{
  "n_layer": 12,
  "d_model": 512,
  "n_head": 8,
  "head_dim": 64,
  "norm": "layernorm",
  "norm_eps": 1e-06,
  "positions": "alibi",
  "qk_norm": false,
  "parallel_block": false,
  "init_std_o": 0.00287,
  "init_std_down": 0.00287,
  "lr": 0.00094,
  "grad_clip": 1.0,
  "train_tokens": 586900000,
  "dataset": "wikipedia_en"
}
Each number is 128 + 24 x the weight over the matrix's rms, rounded and kept within 0 to 255. Layers, rows and columns count from 0. Numbers have three digits each.

# layer 8 MLP down, 512x2048, rms 0.0482, rows 276-326, columns 1664-1791
149144134104114126148118116114129129130148123174140146132148089142113127116141161146119146139146111125101149118094108100112127079107111106139144138144167118152143134089122156166121129136123126185126123134127133101174119086130172151107154096099131127090175129080178085122153133116129119125121142120165147108118115143122128143101145136085126129139103110126122129139130142132096101136123
105133106132142155141106128115114111142109112124096131135138133103148173135193134104126105120129085117176147115157098115116134126150162154141167132120132155172124136161130110141207144116123104158145137126108132143103143113141109154146136112106089128094133113156139110095160116050151126100174110099150141131139137144098122146147075107099122116153198085098121087119100120117130138107144
171079087098162154133132115106132134111101106161141137118089104165160114142146126148101172098123163093108120131159151154105127175106103146155118106183103109138156134112166141114097127074107123125098119138119123097107141117103134139131153132098151103132121195159136121119177133102168158150110108145130128123129134156115133139096124141137113155150104134118109141132144086122105146142082
128120103135102120154151194121093141152125143102118153157146130120087146176144105117118118134133109139099136103123129128113142138145123139130115115152111126134154134130114124149125080132142108102105140124162134178142128113130128149125106104129099100114132160120153135117165145163140098147159129107136133112142143145147144148132125103162121132139109104099136134129089141134124125122120
128153121115107109093128140190155146153113129095112171129177138124147100101127168169108177116143122153109132144151135166128135145148081061154168090114113118127109156114146152090131125168132112128138127134119146144121089052117111079173161132120139159207146131168133103091145125150121089137160145101134180113142159124133123111146130117160145139144110131111112146143130096082116191109152
124086095128143134115120123111115133099110121141171158157133143127101153114166126182100125149099145166127093129110098122114111111138147152123141109161137137103094116145116169115127105118107100093135132129127120165167145095117102079106125106169157144173101124136136161131151138138094140127102135136113140144174064109117138125124129148136173151158132135136162145172108151124141125161139
126125098154146121103122127126092118126089162117131129119125102147134145174126125127176148121121095122121115114090159157132145139166136094076189146121137149131159142126159158140102141129145075108139149088153116105136113139137152125114111165112184085096088148145126132149154175124068142148120119111118144097148097131136180124169151175150113158125115130144161157157148112130128099120122
135120129135104117136133153163140144100138139103067115153093144113085124153127205117134122128122103099118136167137129155080102153100114153146129141108172112172075142157099132105140131161124112135076111139139157128133149133087133138157160124111139119108156175158139129150152117078132185120155103146096140131145116109102137172106131126112125134142158143116116155113109130168115131110107
120137108122088146132133157134129122155153141114133112093094104159106090095131092175150128118152149113150140129166117136143120106150175136134116129141117130114079139129125139167152141119174124134143162133153116116143149172110129133128165110101165154127155107143115187115142139152150150182116135090116150143117080096151117148124094118140095140106119121097146115144215131082130111168120
136216181119125101093104139089136167079154132179141159172087111146125129082179121168143105160112174136130098116136131111156110118148081135125105069177118123106160127113139162163117124104128145144123118113119151098114166116162125123145102103149139116133126128095142110091135156113169140183080139162133126174146132151151158121142138134153120126120126130115142105099134144144165110105139
125160156139101133134152159150091100090157174149122144148095135104146119110131075114126133126138130125133129095087159117111163088109107146119113150115126129093130144131119125126158146158097125141147112136098182095146141159115093158104122122123142095110150106133122138120116119142112117102121121105139132149151114140106129169098056128116177087116125107122091090115071144126099102109101
102113168132101132113134125145141129123143094139111142124133097107135110077140150154132125097126095095104170076116130123113091155138126150195090130164131085158112086121116127135092126145118119114131138145142125144126135121153101075140139139121131135133115159160116116133130137142129144130143116128138113102132135148146147108101107155140141099152128148099138185074181102119147130142125
133096130083109114161153126133085141119112162155149134128176147099145154123120104162137097146142109160112083146114104129106120103146141104100117143122157125139138121127135136139118113109139117091107144114098173168067107133143100193128133137116144131164125115114099110109132164156127114103117116120131134157124124124172120079123146113148176139125080126144073127081107120095132149161148
097140145130098154154112125123123086103109145167133097104110145133113113145132118158124096123113128147110120136124097143082111151140152161156121106094126151152130127142174093119101142118131088154125107106110094151173123109117144136143126114113101133138136123146123120157119119118147132133150144124120168128166151077135149151092132116113130155136119107138156133128127143146133096126097
071122125133149107147143180131069122120082166114125113150116104137116129125129166145142148115135123111144103103104147114116118098128124158115127143117123146129151139089113106149140144095117122107132109119149115091107075117099205142121112137095113129198097096182124135147180149116091132157119134135144130158113114094110109123133157074181128097110113117130098084118108114157118128115157
153155204113126111132130157114102144149127115135160133153086112147110137131124152168110102097115137156125164133095108143134087117131076141183126144103127101134105095145110083111145104184122144128136111152110115137125133157105149113134146102149129109114143115097124103116110139090121160127152156137094111135137150117139103131140127138137110077108133112136153105124125165118085130109171
099152150127126160163130100106132146142102190135170140149150098111089107126132161133113121106121120122097173160156106153116115127103120106161152084112141113135151116088113120110084161124095098137181114155096184122113144056107154134192145077149133085137101162125121121129104109136118129102137099120131147130136120126090116116136108129138120084114121139175105121116118169133104141138101
118121119121135141159085134146151172151127148158119120152102133128168123106097110117116139142130126079116124116116149121116091158178127137160143087037107097125143118147136113157102130123112099129106134126086147125076144111163121149107117106128124116145119086149163104124124112143129132118150111125155110109151142145146153161110136149158098150152140160103094129103148141129114177138146
140150163129085154137105094208134096132123127144134168150128168109118118137113172117143144143136121115157150123127122109104149081137132163086107166127085128118167094094121140178161135111117101133104121163124135099153123096131136163109145139118117125097092085069182164119107138086113127145118132121113115104101092099126092100150097073109147108149152118080109107156129138138095129164108
133091125109100158138145128144132193163098124069151104152168159135135120167135144152111151147126104113156102172151122132122091134108137091091111144105089090129088088124156171160158108140162126151143127201139111123088105118162094139124076163125112122172131131108136125186157157131132131121167075144118094121107142131155093152159133149109088139173122129115130104093103165109117146115121
127103163135137102169122168127178126132144132094136144101129154157095089168114112125175113068159076172123136147147143133107132126172091070129146116130137106150168138114089107133128139095140089144116120118104112123090156128165149087127135168080124123092198147105149149101159144162117138153121094127123093157149109149148115098121078151136092148135124139119139139152117113140127109124149
156115109136116158141120150141088128097190112115108081141146152098146145146129128191143092129159192099116112159152103127143102100138125113167107126151160135148111144152140134116139080158131136156121104097092114146171137136095126116149124096136085128142167162135085152088139120115141171099172085139144158124132148204123140135124102106127164126141114149151102128106100118167077147131120
159142127112115118128086103150103131160143126119098140130124101092128136127124156134113086148137128136131129130066093164130137133149121109185075123144114109103151153130114101137098144130095112111166153098095112117141136088133133146130081130081115142136140154094099128112139107099139112128112134100135127085132121145166099122165132145153136155127126124105142156117139125155078126115135
178127142117144091154139147145166131154125123113122124169126127124133120126134151106157117159145120131123158130124106172156108129144152077153153158179134138122106127107140140106127132147121141121178118135136177150119120125120167095108120160134137132126100112137127110166095124104173117146161112147112108106157136113129100094134181184153132129134130165148114169146127103131131150123132
165176116098110138127166122103125118118112119151171105082082129127099089126145122065067106122097125114131158120167085116096116089153132135138143197121065121143151154127111138126149178154105126098132129109151123117183096072072104117154108125106124114141127097119090143127136088125159074158145112102136089127135110171157122147153128151121097154169138102158157089135109133180093136105099
152130116125103158092127169158187193135075100074121114153105099166110103124142130160123133119105152118120135148162125156110108095109151160171108153193127118194117112136100095121148120138141157156117144113134144108146113129124110170132099147133185191144143096111106093132150149114148162090098109118117153148094099107119183097123150100134105110122107106152100118107140140125087162138125
127107160164123089145118140156114128116108126145159116138146101109156109092088136119176088100117165122139125146118115139131121124108131122134154160072134123119133130110121185118116074136127145145099114116091101151143096123158109117129114167091137174163174077125155131097124102125150130129096134136148148132118140140114093165145119140112140103097084132131125134107069114105102108129128
125101126096079157149116104143141111140143146072145162154126168165113134142139145158107086135087163155104137143106129161146140148154144142135078113143139122122170131115124084086113102152133124107109122112120143130124118089066116156111142120170137138142144151144119106177128109140175137118114090165080116119136122154159113078151176111140107133150173138130139121105115110116131133131127
133160131147161105092128125144115105123130184161113134149076127127126095143130140099128173107124116142149127126119119108154182084097142116071136122151152136118078163153166144142128099139121151143116149137119117116128108106121137135102163105146114127128139137144099134117156163122078104120093092124097140107114124137131106130119131116170108107059109132093114124121108168098088113155085
174139163133118157147080103142086104132147116130092167121115113095134127090138095078111148110109128135137122175133126161099114151121167111135136131135125102093139107118134133142122089123165129094099097182135087110187100137127134164165145124117105122153144165107145123106165126126151111137142089102096151109122119105096141131096122101071164149110128085134133104140124123087126133103135
125130150107135119142168122158123100146152144121151124115118105151086114134128139136104109117140141130122133183167123125124124170099102107094100116130129122142131119114156108132166104121150155119128128137156100162117113113134123129117097102107074119110151142129147125095114149090136115157123154133080114139150085115137129116153137141146127128110128126125084162076109156109132188124088
104127087106089135132115122116117150188119118145152116112156158133090085134132085120133119124125127122148109127108145137137146139136135122086111156104070152128098140142149136145120139133115142156079129125117130138123093061120089126121148101146127122103117155139132122117159098107054161097083152113127166123097133150141148114142150088134135152156108105114108155139147136094099131133119
142101149123171158112130111147105125107130097144150150147156177113165133106137137122150134091153152119144104062069119122128114149135113151162120149121145160133149115109146168102140123096128134132103098158113120123150103118156122116099139154125170142127077134172131096163113088106132176132112125108116130147129112105115144159102124101173084112092114108112088133138138137111176112091092
173133154151101085163160155126119145122127121146109106145143136129112161149133116138107108113159108123150139150146123079101177126085119111110118111125152115082097095148064137121170153129108134105136143144134109124172141100103100139159170095115140149115138139121174146135117099119131119146131208164097140084145168139170122138112121126122091099125104143149135085143145169111142146074122
136116105107181112135110170108118137121132140139136122121138135123144120092115122170110059126133101132110124108130111145123107092121103134161081118179141121124101106101106122096100129123144132115118110120122089144162113131136156126140169114156162105119143189156090130111127122150122117128128132103069075157113144119169161109128150134106124162143124116153154096097168129132113130161135
092115131105149096143124135145148127137122141137124113123120105112116139100144127114126143129129109106132128123106162128119131145124116112134122141136105122093141149147159144134153112074156115153107113126145171126106067145146141158118140131154165102108151126119092126153101163092146110067107110140096122126118131098121100144124143133082121110155125120168109128108172082174101132134128
149115135111136100099128121132160112115152143113141132121111134165100163156151150141108100114102108140098097160126108125147112164148129126083163121121131138158161147150118072122141130138117155176141124092066112158168139078081145100106130118123102091096098080099120124116145128129085147150093130102089101167143127122122115115111147105150147144115124127121081092124138093091136129126139
111173119128142108143125099137113130115118164152166121130146132140118153115135090121092131127104140119157102115138143149123098136118148142116094132152094109122137125130073112126103096106118101147110107101157105123155182140111134144120133170182114118078129108117112132139071157151150128108101129128145142111129164096146160088098155140097126082131141124121133161103126126107158135116147
146135124138148127111133154113135115133133093112125165129110114130153100118152131102127147111122136128092128123102117130115155112088128122163151115132123134156145124124112172121146106112133122150102084137123162141136108116082124146115145112145134141120156149100131142158097131106100155166129119131116103145155114156123105116158135140086126124107095113114123152188091131145141147105129
125138063098067139128143141112134141121103122132084159109130136159154162135117117144149173127121157116113095113096161184137092144148125121125092104123115138121153158119187154072120136136140108128107098125163143177100127095167146133101129136151110135138102109134105128104110114081081146090135136129165137079120113094125155150119147128133105136137097150157163169135159158127154092129133
090133135108162128132107143126121102124084089091130160133114129127135140090115121137100116145128128084100108105115141146160135110167134124134138132133156140095130134128154141123107120101180149162118128109090126119115112117150122142122091121147134141132158113127137132122163131144164123146155114138126097134101123170132115137140148086119105142129149105166157099128115142140152147071155
164115107120120117111125132076143083078156118136123096110149070146117093143107117090189119111145115122134152079114127108107113110135113155104109124127104129112117112122103115146109127124143101138104179084149109151159172164117072107113106116138085140110147102145143105182125133164175131111102124120134082116137151174153137123113113151137088107136085156088112108145110152162095148118105
112144116105154106140129147135117129101112129093154129120111098156080125129195156124129146172141143114144106087131136107113167102098126119106139098114123122136144139111109117145151128120109154145115114165173115131098138146101130119125147143155121120078115120140110141118123155148131136128126130140108119135162080130090103111115131152145154130103166171164133119122127145142112125107116
102128073186171131137136172119138083130106110090136143159148122145133116138126117134157129135126140124140117161121100082124145084084108169127124117120092117144125089132095142141156140127154151113144160136146130152080063152102166120119073104135119132121159149113122140103153132119121138148149189171154110155150113138168094116136126119128142126160146099169162112147114093158146136103138
136123126141116154099098117135136121137099131109118140144145113109127138126132144162101105147155091151184099128120173135141113134136094136151122119136085143111120129152133153128155112124100128109102145120115109113134157126114155109134127125146151099153105133112149102125135153145145099164125164096128147091112126133126122162116180141095118137147120090114080107135098115111126095119169
123088083146102120107119094142132143151117134171112112164139135109129132143163135114125142126138128160101111089108156147117156125138133118107126096136132156143128172145130127074105136103141134118162095144122082121138144107146117158106119145140135146129142126089121094147145141145134125130148124107126137110118122154113115109168128154123142157131135176159147120118145167160112140137122
150118169120149183123126077138161106141111111188118132126117102135150112137089089092087146138123097119122131128103109122186136106123108085116170137167127089072158097146082103108135131125165128117100117112111125093094123130149137096109183114118100163143140078160119091142141084146070105134141103101109089124130138105136138126146137142110132141093134123125120144133122119105146163139135
133141107158145076121133104109116088139147142116177162123138107113151119121120162140100088144130160113122106159110149130116113140108116103102112133107122139124129119164095153158146136122143152128139152129068104158097108128130115126096112126134088085128112077105144100095114096116145124113106127131119125133141112146147094116163128145129140141144127115155100154141124103112118116162153
160149153162149168153081137135096157097153103121128118134146110122137129122133090147173184113139109127109111088098134107150143191095140097135113131136152142118158104133111129132115131130132104166055119139117133143142103148109134148102134182131138110101113109116114165107144150125124108144171134131086099137106121138159138125166123130119144165106172154109090130123121184115105144135118
119132163092103111125152113121186135189090163111152142069097096174135141112139142176123119157157127156188180127126107146126128146157148120180127167104100140123148105101096190133120085171125144081109104093167137141160100118116117094108162150118121129116099116133121120151116129143113105173135130131136110149125124133130138163123136126152104101093166134108140076140110135141141129155081
122117118120150140103118169113142129146128113144099125084144116135129125146143098153142144177089114100154132118143124126134101078136143100120108155125124091146160088124108135128090130166119131087134128149126152090152158066141153103128095141134122177113095169126116129152146136151184159178132129118145105128129121132149141125107126153105102144113093118119185160118171103121187129125163